config.toml
vocab_size = 8192
hidden_act = "tanh_gelu"
norm_eps = 1e-05
positions = "learned"
tie_word_embeddings = true
init = "normal"
init_std_qkv = 0.0674
init_std_o = 0.0837
lr_head = 0.0105
max_grad_norm = 1.0
decay_shape = "linear"
batch_tokens = 32768
train_tokens = 119700000
max_steps = 3653
Each number is 128 + 24 x the weight over its row's rms, rounded and kept within 0 to 255. Layers, rows and columns count from 0. Numbers have three digits each. The size before them is the row's rms in percent of the matrix's.

# layer 2 MLP down (transposed), 256x64, rms 0.0957, rows 77-172, columns 0-31
096:112133135117117115101127124058145108154112138164121134093116083150115137096149070124149147148145
083:136125114108166152171150105159124112123132114096144157115105128117134125146121130079125140108141
094:146171150126109123148135149165162146172110110133116145135139157143082130119129107139134126128147
101:096113128138170118172157108107112106093070124152114161151145129127131137125116166131126123122118
121:133112125101132057094080132146126110146128119139146139115129140117136103089137134120106163200133
112:115107157086147115127126113109133113122107175185145150107136117127147136163138121115168175159133
105:123138118142140179136153118116107140149161165156129150166137077118133138160109064138116119133142
112:144115106184131127093122153112111139123161155123124131128155124108115174131137103137106124150108
130:108055118164092144166151136123126122118169132170164140159096116146118085133110127107155122147124
110:159141128100122139069116144143124135168144109074133112124119169122122140168169117140105143133111
108:135148146123148111141075149124126139153134156180136131093181096117115143142149130124106129172157
083:103102158128127084127128101162158095159108120170115092143156095117132167116102091137115105124138
106:134152129097125149116113146173147155133167104135123105100131104116127133122103119093150101145142
086:140179141110129096097127136144150118108111125131172129108127161159113153126115104097091136092134
088:114162155131151102107111151066125114109113134140104146129112109129168149096145111147110148101128
107:109121133147093171165158120085107137123103090155138143153121167118120102165118131099146147125127
091:113135179143116100185142129121140166134118128102133101114102100164137131141107151131127152160112
105:093100096099160117117146114124112114144124124100095106130107137117118154110189133127097116102159
104:151134129121170108115102114118140158141116129140096107091162151141164144093153151152152130179112
109:142100130095106110117090154182123182141140138148110156104195146110108116135115131154140113135113
099:142120109118107135114088140128114148088099137156213111155108127145114118084147159129104148145123
123:123100079134116118101106155145141121134126144102145096131140107175106149109129104177116123110175
111:112130134179112142128144173170164116124109122102099153089123141144158154129129117133130088120134
103:112133130130169115116143100087145137107084127166111142116090129129090071156092127117139151088081
108:108152167095181164144159147081088112132133140126152138104155157174140173124106114143110145076142
077:140136127126110123165101215116140104160130134129143098107146131160124157117124135135127140146121
107:148167126157098135129161158187119149097142158144144158092119135160126143145118119128150115138137
090:150142149101119100093136102121124138103143153112191167105119106125116093127138165150130086148121
084:094133161143151176145117139099153102129093116132146176138112175105149089127107130104153163101145
086:144128132106141146122137132130102136168166178160128192147104131125107142131132125115134126093140
098:151163100135143091122095163172170138135121087131149073131088119107102133112096127146145108132107
126:132114136142108125154115183132142107097095106102114131118132165098178141128139150077095097118122
093:136145131122087131118116139105099109114162144141116155184118131155121135189155121175119092107161
119:143158122126130095128122089132134125112147109128089141159140136124119136121171141160110132138121
121:163085093161173122162133135119120107149082149130135161172143121091136150123134175115155143124110
107:171147144126143112111090105141105147092088119126100111181129111140112121142135138178153135079121
125:086110114154085138106090108126156137121124143139118117107117135138095131083096159137166102117123
100:131102129140113100145150100113096118124121110077116153167088139137163095134179161171145126106140
080:104125120138131136117177099122074137136085128147130145166145144140109131140142135186119145087168
070:141174115135138115152164195111165145101136135157171141139124143160125121112148115151102114118121
087:111189157168123144113148110100166138155156131127114125162146168120113123112148131144115141112127
117:131156140131133149117151131167156110150110138119138187162107084160128114149084118095156109119130
089:142130166133126129130124126123099120096150136113189180135089131130130106140170176142143099114129
098:140121153192143143133132116141137143090104135136099104171166163138116125138139137132155135162099
100:134161101134108145101119129140138129135150107140130103149081171103074134105154115169140147141107
131:136110128164123117130162105068118112124133141152129135132098121105088097171135165112129100116127
087:129145115079126129129122111150131154089169166142076122089109117132109111128118108130092099095167
090:097171096137093133098160109144120128128158085114136163100100138123146103157102092127157086125114
108:078151152127122155118139073079100140132112143118162086137094109153136149110114152169137120122158
081:103147113082145153126174137166097142132145119170098131156148133122139112113140111126148083134118
098:131156106138171131119187172110110124157153112108108128116129149154164153143105125119160124154088
086:153116131140090146178062174151176134132142122144139146121145112170135101130099132147139112116147
114:127141115152139116099134143110136168136122114093112128150104168100114111114141114138085129102118
107:099109091139127144145116121127123121155139130132090132170097124125110133165150128091196135151125
075:110169111177140133066162130088127120098138145151189111127096149148107129173120149127141157132073
101:093120108138118071126167122069084109144118113147094122117093094134110117124121142135199096132118
108:119169136158158135149155106135130102140126167127079180153152174151120126162148089155173161109124
075:109122123099094119122136070137109116134131149149136127123114090119109093110126159151115143106098
125:095168150121158105115166112123133168146117164127154164174150113164125143132143120115105141169134
094:145103137112170127135086129119132143096124125087184060100155076152145149122119104124113113159155
085:094143151121131106135144153130167140158146086157122157114081153088087078094158141119106132097110
099:154134111128092135127169093122111093104112123137169106143109107134139077104147127129102121092136
098:134122107066121138124110145140115160094163114117184109159123114114104151118134114107083106134157
083:130137117082119105076144094122066145093164155123128135105117102122095133101142140126129125132166
099:167077120064145110130144133113129113100095125108158103162128110133102155144117143161071128136110
134:139095086094079144127083167174155139121150094100103110154148134113124157120124132165138105116084
112:112181116112098143107132117148177160143145093140123141107113135056107103095088141083139126133142
092:149126145065142179163121132136143103142130127122112079118146097136096156123099120179104137097175
098:147098119124089112119080160139135151101136134087173092120130122130130166127165144117132136150157
111:132145138149125121126136128126128164138119120090097109170179163195123164129116131152129110171121
107:139170118139119151141173114130142148163099102108077107140125166142128128148122123125140124097162
078:090153131136138166140118135118156123103105130144130056118149117127141138124085095100144133118102
139:106123114134143096142139127131165136126097153129100115112112172108117154133132096150160146136121
108:110097166103164108126101121124146103094109107103152107104159142125139103137093155108124130155126
080:126118155132136145181120111109103118094121119093133127172105131117116148142158121118127094133135
102:124168145138139114115182154112136079180115140153162152077130117116138136096101131118126144093148
105:155089147155120070164123128106095121142093118105129133147131144136147138097112136131160071136138
095:108186095139139138106189068113097121140091158114109100138126115130120149152104154106111143087148
120:105117145104110094124118097141106106154128152145137157136122116114130120120097142106122158117168
099:134117141180108122120176130120107107095153113115143117123126149086128126121116160160145130131126
119:103136115077143123098168131152106098148130084119172097112101145113155101078114128103141089107128
106:096135128154163163135141135085129130120102130148146116132137101101129171147106152145126136134111
076:118149134166089088086130139106100117127110131133120133133123141158067125115117160167114100131112
114:183114105127152127126107146124079132122129141108151158115115142102124086130115125133146133088115
090:080135128100130123115176162108151108126095129110133143167118141158149116123103110161116167121132
093:132164138141118156061126099123122101145140109158176100120109128139109159118172091130139125105169
073:117094096130116126130109120117111137157139120160154136126109099125103118134168156181115114172146
112:136130103107126077095121121114135138130126142112138110155159152108147116164115149114131167089112
127:127132153114159136112113133121157156138151151107170133123106134165116125143131106130148125139113
092:123129144121168124145145112131182145155106118107102169171125164130148136165124111119110082103147
092:142129121109123107092156098081107147100159101136162155121112141101155133098189140139154136156120
108:104147127106106143124170167128139130131105095087144146077096166094124165084114160134107154123141
086:164113191096117079122109135137127132113136145092085156168134141125127165093163117134098139154130
113:156145113116120150144151138178111111098107137108109166098153147153141170076171097127094125134120
092:137156117128161118104125155166184120073108140134127129124140094119093118153101167156090168137140
095:157121155148139144151145153161086105151128133118153138080129140117121141147100102132105142135121
# layer 2 MLP up, 256x64, rms 0.0965, rows 78-173, columns 0-31
076:135118105151131097143059130161125183153198131109102082116149140101125134108132106119119116130097
113:121110106105159090145162120073078083112101134137129137138136107129145093119151116135118107107111
105:094098146144175097162104117176097141138145154126098127143159112096118132132150116174097096094155
120:089157136130124143155155151120143136123128099130145140149174124121181125165104101126152102135145
114:078113117129120124132118078177137161165132157117093094117157063113141124138153134126148101106122
116:119143125144104142141141166125132153111128114097115088105136162132120126082120158154117105154153
110:090118147147139083108146109152123127166095154109111144080116133135144116096145109104151128165123
155:115094072123077078124122136117119107118142107158137116107124088105124097128142137084123106146144
104:128108135160075105175084087127139135126095171130092155112116172110130101104108117118133132136125
129:145123087094141101147120132108095096160146144091130156115131132095120106103145142142086089085109
087:159117129129149078100117105173135092161145149130121136154132094085076142150143144142129120134083
110:138135107093130151129099085194156099134150143127103133120137121101153100165115109087159129128137
092:198120121135134077164079134165136131137138151158154136141123114128095144137153119111113145094161
095:116125125130138101144107169151093123144192160121107136159149157095127195106151127129088100114137
104:140090136089122092129101160128130146161109150139114166149098168103084137096123148154148142119119
099:179156118097167122118142094115095125170123104124156146125104145137167125129142109138132103103131
098:101139102101082091149105066155114116142156096133161118146135058138137106086104122134142129144142
094:072118117171131149135133107160151140144110121103121126145128142131110125118122127104168085119104
105:132134118110093153147096099171167133133117141102108187152128087145155115184110099111165132118134
109:097123121152139132092128143133099100144110112107098139152132188114132125128093122123150110130066
131:106126099091097113103088158147147169166110102128115106120105114095162135136102112104167136106091
107:119086141162116134184110138140119148118143160102127132138159103104118156125130141156125099114137
107:131119126169097128124112111137149100161149119109150069129128139096139138121110132090118162131079
110:143076149143110127135134190155147148140122136135093132105097148112109118121100127125135134169129
080:144133126131157158136151118097124108137101109112152185162136152108157101121186133087127109130124
110:114140106140108146111090123164131141133151108100112130129120115127149101145174131139130093129131
093:156154097132127118137117173132172141103168107090111137167118111148108099156110135136128154176128
096:088122139092112163142079102148127158124152132118137128160096113115127110135166129109094143166087
085:157135100138129128113105176103130141125117154110169121112143075111126116067109155124116118136139
093:163123141095161112113075145162149160099140169123104139119143125107085091117167125103093108165142
120:119117154152140111122118162126160151089141167107094105150090123127108117127119169126142122123135
090:132145111178098119133099105094133121107052150126128147114168115138149142094137122149155134138145
114:180100113137121102153110136126101127129154135107161089109147117159130140150107132138114097135108
116:137117113089146146120075146103136151136121124150146155134138112109070109109137140105158118101130
108:132133101105144096151155137077133130128174120141155139086116127099137132087111094102101117163141
118:135122080149157122104114108148139129119119154063093121118168133168137107141125126186123098088135
109:120169120136159114150156174161154158131132124127094086068125129089144136112091133098132131148114
091:162134110168120105141117148162162118165133163123079106075115116123086125118092117161116158109128
084:133118121175107106098141090106100117133103118113118136135119128138167177123125110124185099095122
090:105111129195132176126117142112152109143124157131123118147152149106115152151139102107125133122107
094:138119143081104113151142117153126074135132144128148116093154136113153115106105147131108115175157
092:119181111122091122093119116149171111160089107108117113100136151103150126086076116140132162173103
088:145122151128114125149132149082113141127110166091096115069151141167115142082111106129108112158147
104:136105131096097096099122124139106168128138109118130109141126148118079163097101169128121073107141
108:134119116132134095101143085106149123127112131130142141168123125126112104153109141138146132122184
089:114113162111123117138118139171104113137147125144165149141126116087133151129112089133159140124123
102:103101137110106091172139109163120141068178137146087155124149108114117137135169155123126151165150
108:148152114114122097121100140100152139133118142095116059115118122140101098133114133151110119084202
076:127116152085074160159118098179165154135121136124163088156141132144145128155087114089079107150106
101:099103132114111114125102104149107123148136167138080133156137129117111155128155181101093112135121
095:148109061137142149101131119107122060132139152134120122151141144121099105094155102124081108142101
107:129142126164128126106130136148163135163103149108121112162148167107142119150135111140089118159140
092:141135114126086130154123083150107052140099120116115121090120121097094103149120118118117121132123
079:165094121134101150159094126138129164141154129100130106135160137132146184104162144086120124102156
101:175100114159117149122152135092156136145106102107159102124126146109151106142112147131131147097094
105:141142123120072157107132159171116157112135149133077126151152087116144153089110109138167145117121
085:115115132195115087135150125126149185149153087117136112104175097113126103091165106138122129074093
110:156135090125107085124119130156102128150154118080179168064127156160131151140091110141123111097117
095:113135086087100112177122144117146121147163123069097094094133114148088138148116122142161120172146
083:109095135137095139175172118083144129115138157142137146095173090152182081126166134121109095158134
096:128117137104139150151141127134154135135121134085088082134118097119124129111094135093097085119125
110:074116132144114141161128154169161151137137150145124085163104134150104147106112159125097142142141
097:167131133105138118115090177108154181077181125100157144141148128146153144128127128153159119160150
107:101153118158119107108087126127131158168106103132154135107145166097155115103122117108175118144078
122:149154149165131109119119149163100138167137088104108118129153136061146147158124133155153119125103
110:102184123124136157102125103172159149142137125134097097096111146110088153136111106131158118126102
091:152141115101129112153098129092166117089151132109145057157136090172134129129119131124156128130156
091:135148112136106094128107084120097139133092093112128115114148172078116109118136142145122137148096
109:138149119138104102088096116163105117112110139153075132180133171119118127093153124140115117144121
103:117130110112160110105115151127130085178112173133108134128108148123146119120111123141127117149106
083:133120140083130095188102097151081107163119156116115132114099130095116148135167101137079121099107
128:194117119103126090078116157112138157164130160115108110137115131118119120145103136131159111127151
104:096118135132152135144116146141134119143134122123146117094113129084135138131120184110156141112099
091:120126096075089142130135152154157129101141100123085084100103109117142107122091112127125138177097
103:131124138142163113113158157153128099133138115187139112112147115102089149102118153092191086122160
093:135147127131111123169134162164171128116124132137124108091100094144104156124089071120116151175141
083:154134069141107126178101132106096130124100116116172109179097110160135144128142105133137116122151
119:138120141126099086142092131118152164171109120133116126145175105099144125104124140106130094085157
098:122130131136136106140105134167165183119149144127106136099112117111088120110113108129138130099125
135:171107116143082087086132104121104137181116121101133135098151140101123137116104065151140104117105
105:114105180116124111145126108126121164142112117096168085152133110147165073139143117109123092108153
083:140112094161125119142106142113113092153113135153126113156147118132086126133138139160125129134153
102:153152101097058114084099083116127136128134126101143136142132152103121140107095133094159093129116
081:159114124098128125091118127147133086154142119134145127117136096091140120161171120155105090095141
100:139116110147106151093086103187128117159125155145086106083139134117149164126147139137122151122145
077:079076134132110109140088098118135127135131139150128114149103095119107106092103117100120127150150
113:121173091143119095127137155119158124127128150139087129185121100113133119152114109159129098183169
114:123138120100151120141091127151150135139116144128161115166156139179113113102032147116140119167108
088:074142133127141135073139168127166160128113129137102117150105138110103137101119127129096104149098
097:120111152147148147142101119185150150138122121135142145125122158101155141126089105115161190133085
096:113132102147080136189102121163096134133127161130136113164143154146134162155125094178143110131152
091:163110144133147104110124122091135094120137154115114148130125113129129126108089169159124109164126
096:139127116153113140133142124165116059104119130123103151153127139151139121134136122124109063139147
103:119091120123132100121130102091099129117143184122143082122106079153105123117124121125117070149117
093:154071122169128103143084176135136125139142136144141146149145099143123110103098093115098131148157
103:087090115135106119148086095150138177144135125116130123112121132096083098090128157099121111099112